Weights of a small transformer language model: no biases in attention or MLP.
Each number is 500 + 40 x the weight over its row's rms, rounded and kept within 0 to 999. Layers, rows and columns count from 0. Numbers have three digits each. The size before them is the row's rms in percent of the matrix's.

# layer 7 MLP down (transposed), 256x64, rms 0.225, rows 23-72, columns 0-63
103:531427496475483510441563534499522547508554476473541507489407501471516427508458513468437521506444482528502502546459495502515520556436576440515503460428529526499510480527464515492456603449541542
106:476572536449551483529525457455551549469521570457539428536462450541521478546545517515460456404505491496520469519548499510490470528535468465528535542521523588450510501510537419541531475538506456
122:472465535496419467483469494475502462514568536532525526542477539494518539482420513470543541489471502455420563476456502555518490418513559466537506548554526437464493466479545513563546584505515455
105:497452478523505563432545509541497497545543479541529522562548462506522499514470492488584507529508463405512491488499562462544514490475547501595526553441540536559470490530498478451453432516581490
092:549517432548498514491513470567394559404470489466461505497515543450548496498468439518486516425538506536507533475519531507498505435471532503430538527545429504526535517517529525570494544456479540
099:476451488507484528604489515518508478507485425472428488472511457591544518467528630525536541473499475504480517498539490452469505522587504480494489503515465513518564536510495479498608553492501474
101:551577448524508533517464485452454473554562482428492578463506526446527517572522465550456497557501435520485490499472520482483509509534460452490549480498387503484457503493406528485490511537541479
088:453511404533496487422484476514469508464444521538472573439529466486509506574485550577483490542412504504447510513444506474536532496480551524501586522499465562554500550492492465519547547467498521
098:494375513564542508492501515511443504487503460487490494471493525511470521458489516601480552555468513518508527510466498552511516472549544450577531590488561538563509550524557505468479427490526530
098:510511546513454492452474511515577589557526522505468530453452450573497511546453433510515469548506487534542459536523508557480441557449534499556486572498481501518478437486559426472548486538512475
113:513449461510463526525489543543479538498497550501493482554529495524553498449481430538571564483476512480517389580497496475435617480484464468473518498494477523536555497539451496460430516517493543
113:459371470475516535465455431510541452481522462511499492529500447509534539464542540459558483511424527532460514548509493474502430535539487576509563506524449432484488467529507505447498524450446469
093:514499533477430428569502480527496495512488547508493507463521488535581549508490568570473621513559474500440464437499509531472549441531522478490466493516494527521532515417460434497479459485499554
096:512459466481566497471562522507444510491562507522516530480467527439507468550494512500629555439494523518516535512534524471506473552580571547503510456539512477438454574464528556520527469484527541
097:530515553443495467522547511535507541506471480543533476511498460501426576519521513490543460505530549454438509470431388499485537535445510571486466424558548527541526474417535505524501519475487532
089:558519473592603564469506458464545537514525527521493527498510514511550450531544489525451542431525470455549516586505496433486452516488496489524499476495487540510467562526463513525554532574431515
088:517555505536479499472562554515534450498488507457563509469519518559496511530459518516535484556450470511474520543584509474538487500475423474516479474546513558471516490473505508442417509381540409
096:540512572558533510523443466445470474463443506449493485518486530478508498489510495467570457492546547414537542457539438444519497414501496486509504492505584461446528559487539554549449459520446519
105:436417514576468496512592533557555473556479502573435480534474501498453469492547471486497481524537598550530522469516569485520462492485500570537529564468537514527523459529548526482503500515482515
099:545579476520517504520455474577472531405418495505486499461508451541463534504549554512414522498505434508494523487494567489547478569541504490475522516492476516550536507561559432532513513473437535
104:520450527506538446545469429564520490484520512439474547521473444549571488505487505474408478496543480468508495416506464517525469598502500411512498444515486550467461529491470488508543544502524420
118:525498516405449511539469522495481531497553416533524531497506523533421494478480475547465460534547632541559478489576573488448471501524525546525518503529443503501513496495493502529558457543501522
097:462530511491499468520409454527538514515455484462438494476517512570450468444582497437503440531480440486419507511482489475572543523505538499524534554513544519497563536501490447517582445473511448
088:497525548509462417431465524519506455496516508497492528513520465433453436530527431484421493484515497527496554453541498504550533510441526418473506555543499437466526487457528540572532507583491560
101:488510431475518562546501542499544501471545521552568524530482536492512469443492454520489512505502522490482453498451482480483538512529439523554531545548412414445521486527528538510482602466414555
084:432550519471498466466498538532429483504524452574484456532476429503480527487560497480453425575517552496532519551479545464472537514434489511483546521483419542605548511479489543487499515471459487
112:526429487460492561427585417546507515515526508542496427518478433549535442484473516523482544501532478490413455490541510524498519572494464499479481528526476540514510479433501464540451521435434474
090:507527515463444550463414494597544553450550514489473479522453535458514523519519472437513463445420567466486503512490530512548504573497524544511438565498463517535480495510526511488483459597500469
100:447525528531524465577441552521482538477517514487431453437533534493565521503541553568461535478471435564530545455466510531517461448485449521494516517561537438519484489546478516443520460507436556
103:474417496495521525472561512484550427485495459558480447465451472509516545565491452555458534463511604555456515494473518544490464541502487494563516495544498528452548475510474450473518550425464443
105:492455477546584493546478481455498544549557483460528466452401492530478457538539504525489504525499492540531451539472429517486460458476539496527574531459532488488537502447440484525571563419467477
095:497556479451479446417425492479541483518598482501537493504550526452480453527506512536503443452525536571489562558467459463553456522488545473506471511535471504522494510569440512514556590509495513
093:436356514465576505497536518534485481524535416473538473483509489515520465560550425494504458486552480508501528516523521505512513532431517497456520518505428545533521435505578531498494552471529518
093:537508494496534546411412449481509507544505567463415489452487555451434529557531520497457513479485446502495518488437505497465473438507474493507498554533461485503445457484566453505411511549462512
102:459458532501441386447486431435522525566536484470529546474516598515473551506511504508535456542405512501481475479445492453580502505565469531523474485506551486484496515497464486497482496458461533
112:489494549475468512536533566523515466505486541483546509482455569538523498496475563510514477460404543516467503549485537446511477477471409552539503393454543534482504473421521488525413519499543508
088:552486571514501548488494504554478564487508567538598583496496551522575512489504503500477490495401502467548460511475546545499553531449516505471445440468506500475539472542522532469576474475544470
105:491502510468532489503525431468532492463461513574544475488544504490483438591496496534459526494589525507480500539493497466501514523510441479533434421529516598545416597490500507545475554498502488
142:552522544534529528492478482533578514523539425490480454481541465485452552463494525470501509495522444465496443516485429440502479376516490497549558442538501595479500546455508521508524463474552476
118:451489556510470490496551510450514505499497531540555420486445507496463444504543474542488430538469468550515534542450470520521363486521504459506503521463551484449471529526547500505514555473403539
096:527517456504495490503468502496514490507497575467499540538505428531481480519514522480490479416507528551489532554589541436439483566504494577450444521575501458450484497482482435499592555476555480
098:478454530445490497434483492543541521508501489478513447466530506439452475488569496491518498437466510548503440548498606479482494511454465609473494592504464522579461487508458469456507481435514505
088:528607416521493471510511537530532483429555526528524490509516492540405467550458481502474482527430542506450539480487489516451488528489436493424507497491449470431504495438448543472458530503437513
101:500461475479474528479472470470505538473450606462515538502405549594516476437392524457549482536489540529446474550516521479475523519553517517490522530492507551492474494462484429444456505489464501
098:449527499498524498501431467461542542499513441493447561475525510485550521523486508485513445542538479519589458532468498471482478526500544479409444542424495490488459466428412525549564522550448485
094:477402392476490515477512491569473525467468441456468516505517493439558505520523477498446522490497419479459485495538456484474577526446535503472474440482465488525532536469439461431481491472572478
095:472457564463494530470492477558513464521511454488520526516489509556549457471494497511457518475544608515512562493545451555498468504475542462481474388537595491426485482496500509445449506431506528
106:531506458450578518506493516543503506508502543504585491517486451493549488488467472491472474580559448584583554491527505559537426501487526507469486522540536505566501534501451471466505431508577443
130:493598520503517434436538508457512583533488454525527502519509499511522524507472497501453510496491494510541527449450480548496410561474496482457481547585530514473447498487413482467486569484597494
097:495431486551488451512428466575468509516427538476472576407529487424497489474539480461454560518538477486508500530522551567487512477541505485444485487500550459486460548476441461541481436527526530
# layer 7 MLP up, 256x64, rms 0.207, rows 24-73, columns 0-63
100:528496492553444557503484577588535531495462530497578573496444523491502504494525424513432540549466521456493513489456485540478478485471443535558462436434503504528546535555538519461516434492513472
108:478493431553457501510482526475494479423495544481524551542532462490500526497563513522456519508430346505395526530500499488497516449454492440541484492432542527523520518494551504497525484491550505
099:545472591480520484573496474540462548438511532489461499557511505510473457483540544504503484518459474606468519450531488485471461547532476476404500521449543407486491504479507527569490528436452503
101:471541533446493558505501535494577485515527476533547513467470514551502475474453542484533467565495462551498556475444511438536473530535482444430477529535540504556486485436450438448407524464457455
096:408507503468449528565474544497497516489463477523488488440458576502537504499538539535546425499452497500541461519476532478478507418504529421545466508446475533508424492528433542536434550559495511
092:453486515504518471429566485479539516475494524521521429450469539493486456409485492574536544563462512502500500549428516478477525543462490475462411470521542467472570494547563429511508551504484551
098:546517551520441485576472490517449492499570482420605459551610531486472478465569484463491560509444440520496530526559504498510452439542485547512496548522485523477475470476511485504486502498478528
115:498506545510506451554573432540518516540510444549473537559515501466541429511460452529548514553504501520523494476421513457446573517493496526543490442608520506446515552460509493581501503499517469
109:458514491545502499532529448540468446461547490486566446493445555451491519468531521527482542528510411513468432548529485459543521477465507476514543508537587541446543576480459520556468547433520537
103:450571550531492525560519517476517507529476561495520409528528511530494499440520502515468544460440441459448490531497473512502521488474454480427463518415439462564495446520455535527574535464500567
112:521510508537468508444549534502559505426411524446498436471533556556492443477567468512534490508543561495545456469478438471476463477593455549463467534443482530498473469441481489523500471470468531
104:488497503542552505430531461494465519470506502546544488433466538509484504485526464484560459513431498559533466537464568476472525547512458567483516489482414424513446536468533522573424554461546537
099:491495532518539465533473507497572502599496489471524523548479505566479492445491427576455494562553476496514481568532471530510504498475477444475571482469449464501550565490503455576529423497442496
098:566429463548485558546561488471532538549456524501517463460543431489480506440484471515526451525461381460514497552474432524523504500495544470516501443533501488423507484512509518490570527498511575
092:393438501406492405508525534459480457553487521486559501527512513490506567466506558529526474604511472469500506496514424504483537480544552539465529516482567473529560464471484509484502499485490540
102:474524472524524532561535528523496519484548461521517452526550442483485452519507491483527448497476456530603475543514500447417457490549555494544525556519555526450500411557554517501440537452511556
100:435519458469473498593519481590550474507499429512566564584417488531534482499459454549528494458436456502494453518500501556548439504501537482463477514472489532449490483522466471464525495489440483
104:523478442500505492512491441467489501516522438483525564520504581555495489485469506553515545531390454522444464542417551481485518526528452454427457499514453478542513591507525531505485468518573495
101:499500482514508531551576545473535480509502557501580537549538434435509446537496502533527519458524559471502431431474430470526492532434523530502532433569483464443508490507496584504470455538482524
095:519478535480443523492478510492572483444488524474532471508542552515517440510538500490546471470444426448474543471489552509381568411525515487554485562457532468515461506485480542478487489423545483
104:546475565489513488497555554481490510447555552470527484475590468475530433545469463497473461610404448490453524471485477484482460441450527549440446538544494478492514541536493484497510471471497502
090:533534569491452558466471455501546588501502481530530523473524477401451505542531508463521537484546556464500434515466454513463499526500506531406426489534433452486508465502561520502532512570518523
098:530487515472478505482517512477435520490543511507495490453456506522533484412557584509575483491500530601512469464436531476430480576456568544522501495495496483484467542475520445527400464476514456
108:426488504471449586561470509555516550518439495462500493466503457460536502523464438527512537527456490481455486563501426487541527514482565524441480462482451489482547497546512479579464601496458523
089:501590524575515527553538457489447485562481519471540547482488468517496546493475426480528608408524449522470469496485471499510495520516452469521551561480525551498463463478584444532483511523525495
098:476457536511475491525496504569541528518559461487512536497507511495416411410508466528521480530465453508490499509503517539410498493546499488525517438427463448473474599450506493535560422532506508
094:519498503591518518512535465519524498483457508552541478527472519444503558526472516414486487526606487513526525499482461501498497495435456502525474524639398460498482459525519474565533475490518511
103:522520474539513502502505557494536546440580571506546454513495527530544514465531477476485456526461511468563501506536497410417458442543492526466468512452518514614459563506449508474529453473472526
093:500455451549566494481468462533560522519499503521511449492494479475647498451553535486536460523494500483543497462519505539489499512531480519524479476439542461585529389484517515567478552496492541
105:458552521454488541473530467490552576519460507522467404517440576515527551470529492499529431549541526473570498584413493455433502465517563484447487485515462472495504489475495463450508499472492516
096:489466496492469561525483471520549474495469482529442524591431503427510450539552501464508559498520493561473537502479428490436593429525526492502458468523577497488477506454466521406465499507511517
107:391508453515469517607521563476525507454436478511501428541521526493478424484504435514585502481440483495465526551561489465471521478502483515495507524503462530465435496497541530495475587528477494
097:511519458470543447456497565546468591420503511531522482525516465462477547483566569428498599529456512587491466482529516498514480477536515477464506435487477507486475480474529514503446592512500523
099:481536520604466542551531478475500580449504454478543509501494504438514525482513462481539554489502521469512426594510488473434456441533499564483468492440484463468501478531503512474551546439469575
107:458506500432500505558501393551527511465559461512529457499475496458486494497541543529504528504483490533393476433502548500502574452464590497508426501456508534441447525481496467496486518530572500
090:457418449499505486506521501462615462508479498443440451513491474490433492528566514525594461550518497478520485424483447545465524467490483470536563546512528467518463522499470560548509442508457490
111:481469487510457573499515491510478432409435579508473518612522569516472452497482424449554452511560512522490532531530508511411498519522534490466510504523470480502462502478586452491494513521511511
134:488487436569474556498453509531605541516554467523556538493512446501458475535527506450532514510483480465518470493470492433555437464474436509559446490488513606485561459470528487542530495521550488
103:452473488492512553533545485551506558502531482486490470430440527509556546474549508462570522479488507508592496466420483474504523508476480544586500464461498522554446480449465481498469466592530576
090:460481509529498500423474494473514590471580454457512526538442522495466523459505526501535466509525488491531462513477522487497482440489521503488496488473541440476535537439460495564374537613507545
109:458454495562517546563510492469540479484498530514494503523485539555483481466387467469532476485577436418472484465496474518471467577556497447518545468549471498435583495452507491522467469522512448
096:493447474499515442534529431522528446507505540439498501489541537583493455458413584464534532495509407445549507573517511552459502449559533547487502504521540548472533514529517478536497485447480514
107:579508468533520532469477467519536534442513511500572488496440466477608479405452508476555530541474506550467539457536471512566518562528494510448534470514489561524519510557456440499470473486444489
096:461448515549476517455492473530485511479565494507543582523591562537509517528462550396520490435511559496516522443536537442549526505504477456507531536459452527407517542524478486482473450485502475
091:498573527523517521490425508464522564534531556495441465477476442583440508490533483515463450495452465462556615460485495516455478477443512479504512518448476477533532564475500529469499500592515533
095:483408461544545434523501510462511489452541578500520462494505487477480552503538455465520455496508460478488522477505488447449538511547473597490486575468429550543517509569440531528541472535566472
097:491472492512536455578491457489548587510473518503491529500527520494471514484501499458607520463481547448419482558430441542483457522494543480509549477540461479493538534557506524504512445558435578
113:510486472522520525512504370486497490518432494463548548510521504453550467483444476493539543486475584502528504517468511525549526498538546504392390523491476509483521467532542476488515514501404500
108:460509561501486424513570492545567444485549496478523449518525542566505499533506519540535449544470409538447445524494479481570548478526475436486502519480463556502530501492490556515518553435439453
101:477522478525512493489478481466531546516497477561521506397473456520558556501578485492553461450531469467535460535520534477483497456482548495501563553419527437458605545482499560522482441481518479